From a checkpoint of a small transformer trained on Wikipedia: rotary positions.
Each number is 128 + 32 x the weight over its row's rms, rounded and kept within 0 to 255. Layers, rows and columns count from 0. The size above them is the row's rms in percent of the matrix's.

# layer 13 MLP down (transposed), 320x128, rms 0.0788, rows 122-130, columns 0-127
size [102 105 109  93  96 109 104  85  95]
[[146 109 106 144  97 151 122  97 113 117 137 125 122 130  73  73 126 114 135 239 127 156 119 182  64 170 192 129 126 189 113  76 154 131 123 167  90 114 163 172 137 186 160 155 105 161 194 164 110 143 126 148 160 126 180 128 160 151 118 122 129 112 121 130 108 118 151 113  78 110 103 137 165 114 104 117 138 132 209 122  79 113 116 107 102 114 112 152 113 108  94 137 126 168 153 147  93 124 116 183  95  69 168 115 135  96 137  83 176  88 189  98 157 148  80 133 135 105 111  63  70 116  90 141 152 137  88 128]
 [114 160  62 149 103 132 185 139 108 112 169 114 143 147 179 129 136 154 154 119 123 158 151 153 176  73  60 109  90  85  76 165  73 133  88 111  91  69 104 137 116 128  38 137 156 150 132 131 138 148 125 101 164 168 132 148 193 144 159 186 108 118  59 111 165 114 134 177  88 127 130 177 158 159  32 156 171 125 128 119 108 123  97 144 121 110 122 101 166 166 106 114 150 135 143 107 104 113 117 153 137 124 131 130  77 142  78 143 103 115 108  90 110 145 157 112 105 125 197 151 100 188 105 145  81 141  97 139]
 [160 150 105 151 116 108 149 198 129  92  94  87  81 161 143 127 124  88 105 142 118 183 165 115 137 124  74 166 153 161 120  97 207 104 113 151  97  82 126 155 147 112 110 165 135 150 101 137 135 171 106 135  94 142  59  98 138 153 136  60 147  86 157 136 150 121 179 120 140 144 199 147 105 112 168  93 117  89 159  92 131  57 167 105 171 112  98  99 136 200 124  75 119  88  97 122 105 116 130 147 155 167 179  85  94 180 161 104 145 110 133 123  89 100 152 137 162 148  75 114 121 185 157 138 121 141  68 140]
 [ 75  94 121 116 207 130 131 141 156  87 119 135  87 162  86 219 119 112  97 117 124 159 158 133  94 104 136 187 102 101 186 135  68 143 169  99 130 118 167 132 156 107  84 122 171 142  91 137  59 138  51 161 146 162 147 125 145  40 168 161 134  96 111 146 133  91 161  92 106 136 130 139 121 143 160 144  81 144 148 152 126 134 135 155 154 134 160 114  79 106 118 118 122 114 165 159 114  71 140 151  94 126  72 133 144 120 142 110 133 101 146 136 199 128 138  85  67  96 126 161 128  69 154 126 111 198 107 113]
 [ 93 148 155 187 160 114 107 107 160 181 130 141 101 102 129 119  94  74 133 133 179 136 128 111 151 130 179 105 101 136  77 172   7  62  62 102 173 127 180  96 126 149 139 178 138 150  92 141 143 138 137 145 127 128 185  98  86 117 159 127 162  71 166 113  90 160 134 180 103 113 115 134  76  80 152  98 109 145  74  86  84 119 115 133 107 143  96 102 180 124 142 135 156 135 151  97 152 167 131 130 155 161 112 172 127 133 161 115 115 159 205 151 115 163 103 150  84 115 150 119 136 145 161 166  93 112 114 110]
 [ 90 177 134 113 182 158  67 100 134  74 120  70 126 129 125 164 154 138 130  95  91 120  95 145 110 149 132 156 106 189 105 154 203 163 105  87  92 180 106 132 131 133 114 106  87 167 138  90 131  67 173 145 165  85 170 145 122  82 146 180 127  98 114 167 137 122 100  75 151 125 120 148 159 101 108  98 122 134 135 172 134 171 132 115 129 133  84 136 119 163  98  99 152 141 105 193 113 160 130 121 169 110 109  22 120 138 143 161  99 139 133 164 117 113 125 133 162 118 116  72 142 135 126  65 104 221 132 170]
 [161 129 141 137 109 115  79 148 128  86 194 168 170  82 175 159 170 136 158 101  85 137 166 151  93 135  72 152  86 146 144 105 135 125 100 126  79 127 132 167 125 135  78 150 100 123 192  97 148 193 112 149 104  70  94 124 163 152 183  81 118 105 154 158 123 125 145 172 128 117 173 142 131 176 168 134 104  99 157 104 121  96 102 131 173 111 142  91  91  90 109 114  66 144 103 146 115 122 112  90 114 130 161  65 108 165  93 131 141  89  60 130 121 162  87 110 131 183 172 157 162  65 169 142 176  98 153  95]
 [121 105 116 127 121 183  59 109 101 142 124 105 116 166 122 163 136 185  73  83 177 186 148 122 104  84 107 110 146 138 105 112 112 147  97 139 198 144 136  69  66 112 135  65 120 139 153 152 131 135  87  90 128 111 159 140  90 130 128 104 152 156  55 161 165 145 160 138 157 107 154 161 143 177 117 104  88 125 155  99 129 131 139 145 131  97 130 123  84  87  73 128 171 126  98 180  83 179 133 107  88 122 115  35 207 116 142 115 129 103 165 165 126 145 169 170 101 142 142  81 171 157 124  86 144 150 117 155]
 [139 158 115  97 154 187  87  88 150 105  82  82  49 141  95 107 130 147 177 113 132 136 151 106 110 162 125 154 181  99 167 218  38 127 144 146 129 124 147 109 164 101 133 139 117 123 102 117 175  55 146 160  97 143 156  96 141 127 109 153 152 180 122  66 132 144  84 115 101 130  92 101 181 104 131 114 122 136 155  97 153  99  90 102 156 159 134 142 134 174 147  97 158 152  69 150 198 101 102 136 139 180  87 218  77 112  90 157 133 134 131 123 118 101 100 148  92 114 121 128 111 139 152 146 161 138 102 143]]
# layer 13 MLP gate, 320x128, rms 0.0819, rows 123-130, columns 0-127
size [108 110  94  97 109 103  82  94]
[[187 133 211 114 127  91 143  74 125 135 142 129 162 201 136 125 125 168 143 141 151 110 143  93 162 136 177 109 131 117 214 103 153 148  90 168 124  59 158 151 102 139 138 125 125 106 132 105 101 150 127 134 171 154 155  82 130 167 168 145 116 143 147 145  80 157 102  84 172 135 110 143 180  90 185 124 114 132 156 123  95  93 140 125 127 131 130  79  79  93 128 125 143 121 128 159 118 131  83 122 153 132 142  82 112 108 167  98 101 118  96  93 170 189 185  83  85  98  87  89 153  51 113  93 164 109 180  78]
 [103  91 136  79 115 141 125 133 152  77 133  92 153 131 158 146  68  88 153 142  96 178 116 165 155 143 120 164 151 120 180 142 171  96 138 116 137 108 137 116 133 172  81 101 145 129 154 103 109 103 133 164 141 106 186  62 124 132 129 142  88 121 150  81 101 206 146 116 127 210  83  95 126  97 163  71 103  89 125 186 163  90 126  96  82 149 141 144 105 138  82 133 108 165 153  99 154 126 135 148 163 112 120  50 110 123 141 139 108 152 117 100 232 147 170 158 153 151 151 149 152  82  90 127 160 120 138 191]
 [182 128 135 146 108 126 136 123 138 162 109  98 134 170 163  51  95 162 132 155 124 120 129 128 117 164 121 126 148 134 160  79 108  96 150 116 168 185 114 141 136 102 132 172 161 115 144  99 106  87 162 135 128 121 202 100  99 147 153  91 116  61 133  86 124 151  79 130 159 127 105  95  92 147 116 184 175 159  98 108  61  80 111 116 139 112 175  82 156 100  96 180 155 158 103 116  77  90 168 157 183  83 122 126 164 108 107 193 139  79  60 143 137 125 122 154 143 115 101 122 143 147  86 165  61 121 203 138]
 [140  51 157 111  91 124 180 110  91 120 106  64  64 118 106  90 101 109 173 124 122 124 140 101 125 169 159 123 121 109 146 127 158 100 177 181 125 121 170 144 135 116 101 142 139 124 183 121 108 129 179  96 187 121 122 121 121 142 165 123  86 142  84 104 145 123 162  84 141 176  93 119 145 109 121 159  86 159 240  82 118 113  95  97 172 122 136 105 184 166 117 143  99  81 118 103 100  99  93  91 129 166 158 144 124 103  66 145  92 138 120  95 162 147 124 125 132 155 182 173  34 176 127 140 135 139 126 126]
 [ 69 137 187 103 102 142 144 151 143 120  99 171 176 171 118 144  77 126 138 105 164 138  85 146 187 144 190 102 149 126 133 131 220  74 144 120 172 125 157 120  98 132 129  75  92 123 131 120 110 176 121 122  98 159 146  69 125 109 190 124 148 165 164 114  86 186 157 126 108 136 132 130 120 121 141 150 132  98 169 124 122  76 103 104 141 165 186 145 120 144 101 143 125 136 105 158 114 110 127 187 158  96  63 124 112 142 100 121  76 182  33 112 148 144 158  94 109  68  82 147 119 119 110 104 112 121 137  62]
 [152 138 191 138  82 138 103 114 215 108  95 153 144 127 144 201 121 198  79 102 161 155 122 119 119 163 110  81 124 135  82 176 166 134 119  97  94 140 139  88 150  97  88 140 111 119 135  85  62 119 119 134  94 104 187 125 172 121  87 104 145 148 100 112 147 126 140  84 144 195 133 105 129  98 137 155 178 124 113 116 111 158 132 134  69 102  69  91 126  93  77 129 124 148 130 174 156 108 118 124 124 149 104 130 100 127 106  90 158 178 118  99 145 154 190  98  73 184 188 155 125  81  69 137 134 131  96  92]
 [101 128  96 178 109 152 137 131 134 148 124 116  89 148 120 147  84 149  99 146  84  89 202  91  95 188 114 151 160 165 162 171 109 179 130 117 162 114 135 106 137 149 159 157 102 150 121 145  91 158  80 113 163 140  84 170  98 137  77 164 131  52  87  95 142 127  98  98  99 127 133  98 129 150 131 154 125 135 180  66  78 146  84 129 141 144 135 147 113 110 121 158 150 174 154 123 140 150 164 160  58  99 180 155 202 102 156 149 173  69 176 194  75 162 161  90  91 113 105 106 161 150  95 138 119 139 139 109]
 [130 129 152  64 149 176 182  66 164 136 135 111 107 109 186 114 151 152 149 129  80 146 102 132  87 135 159 106 169 203 140 168  61 134 138 139 142 134 103 167  83  73 137 146  65 151 147  92  95 112 100 174 118 140 201 144 182 164  79 178 120 111 147 106 193 125 163 107  82 119 165  91 118  91 100 155 117 111 156 139 147 132 138 103 115 101 107 145 159 145  95 112 143 127 111 127 119  67 149 117  81  50  95 148 103 117 140 135 108 105 110 187  84 151  91 153 149 135  93 150 165 104 148  75 144 165 131 143]]
# layer 13 MLP up, 320x128, rms 0.0813, rows 123-130, columns 0-127
size [108 114  96  96 112 104  85  93]
[[ 50 174  94 162 141  80 122 155  94 128  74 131  95 101 133 116 120  86 151 127 196 136 118 187 131 164 106 163 106  70 129 161 146 100 119 147 147 151 119 124  83 134 142  99  95 177  34 102 161 172  87 141 148 128  62 151 120 165 158  85  96 106 137 143 186 152  79  74 163  91 135 154 165  76 125 103 184 105 130 112 159 101 110 160 114 144 140 175 163  94 120 126 112 105 156 134 105 127 212  57 150 141 116 171 148 138 119 117  85 134 150  92 137 151 153 130 116 114 151  96 112 163 134 133  95 107 123 159]
 [121 167 117 111 142  99 167 137 107 189 113 162 114 151 119 135 130 111 201  86 110 156 147 125 119 165 158 167  73 100 137 148 124 129 173 188 102  88 124  87  74 112 146 163 145 144 129  91 148  95 153 116 116 119 111 131 189 130  57 119 140 148 112 159 127 153 125 146 164  97 145 135 143 114 165 134  82 173  89  66  96 107 149 170 158  98 119  88 139  80 167  78 137 134 146 195  52 109 153 133 130  92 117 140 239 107 162  78  94 111 160  60 101  95  87 127 109 135 113 110 151 149 156 137  98 145 122 103]
 [166 168  97 141  97 145  95 105 113 165  94 184  96 176 118 147 152 154 104 160 103 166 170 129 147 157 139 115 157 113 147 219 107 165 129  75 192  90  79 194 116 102 143 141  64  94  86 172 165  72 116 124  77  93 159 172 124 194 115 161  97 146 156 155 153 137 131 185  98  95  98  87 146 125 139  80 147 143 107 113 202 125 138 116  68 139  87 139 167  89 106 161 111  72 155  90 162 153 134  99 132  79 129 128 164 101 103 155 137 110 120 123 112 121 148 142 162 151 165 134 130 121 123 152 146 111 120  90]
 [144 138  95 121 133 103 192 136  82 152  77 126 125 173  98 133 101 157 132 162 147 108 123 107 150 181 110  86 127 111  99  89 163 128 181 144 124 150 161  83 205 107 138 136 166 130 159 116 109 169 155 133 161 105  95 114  78 131  48  73 118 120 108 114 172 113 105  58 116 156 106 146 140  88  89 121 169 153 199 146 117 162 100 175 118 133 126 128 182 139  78 181 134  74  98 141  86 103 102 100 125 156 139 128 144 163  57 120  81 116  87 155 115 145 136 193 109 117 135 186 120 147 135 182 143 126  69 109]
 [161  43 209 139 126 165  89 133 121 153 190 123  96 121 162  82 149 135  54 140 123  90 124  93  98 105 138 137 128 139  95  94  72 153  90 147 100 155 118 153 139 181 170 167 101 103 131 107 119 108 118  74 150 143 129 142  99 146 115 119 146 135 124 129 147 124 150 179 181 105 125 165 136  94  77 200  73 179  62  83 154 180  50 102 119 143 112 106 138 126 110 159 129  74 161 107 148 139 156  61 132 131 120 102 130 171 123 165  93 118 183 112 129 128 138 167 128 146 163 161 149 162 157 155 138 107 118 105]
 [133 161 107 153 129 140 134 166 107 142 118 117  87 115 132  96 107 135 101 113 135 107 132 153 205 179 166  88 107 118 158 102 112  86  96 150 104 135 135 112 139  95 167 147 144 137  83  79 137  92 156 105 127 111 124 152 154 120 172  49 151  48  70 160 117 112 147 161 239  73 108 149 155 163 170 168 159 158 159 118  98  99 157 161 125 130 102 161  45 138 121 165 138 113 162  44 142 119 160 153 107 125 145 112 134  83 107 180  99 135 108 105  92 130 111 140 128  90  85 120 112 101 151 169 156 130 166 172]
 [103 170 137 185 154 120 132 132 180 124 173 161  82 157 170  94 169 110 119 142 102  43 107 138 117 147 146 160 144 130 132 110 142 117 128 168  71  88 127 180 196 152 126 210 118 104 124 130 150 140 154 187 100 183  83 123 144 148 103 137 119  87 147  99 118 106 129  26  78 128 131  88  80 117 128 155 142 130 145  85 159 158 149  88 116 177 126 105 137 127 107 129 171 103 178 109 143 133 133  86 140 106 113  70 106 103 162 201 157 128 132 137 130 136 178 122 137  91 110 161 115  60 122 145 118 161 105 175]
 [129  67 202 102  86 144 151  92 121 188 135 150  91 173 140 165  75 164 151 169 142 175 147 119 136 125 163 146 119 131  68 168  95 148 121 135  91 133 159 166  70 104 128 177  70 111 134 127 135 135 115 136  55 123 181 100 203 161  64 128 114  70 117  99 154 145 192  87 114 136 100 123  62  92 156 120 177  74 190  98 129 121  97 110 147 176 140 114 135 130 107 136 102 101 154 179 102 155 144 105 153  67 118 170 157 161 129 126 142 159 114  73 132 135 120 104 104 106 133 118 129 131 124  96 134 144 118 139]]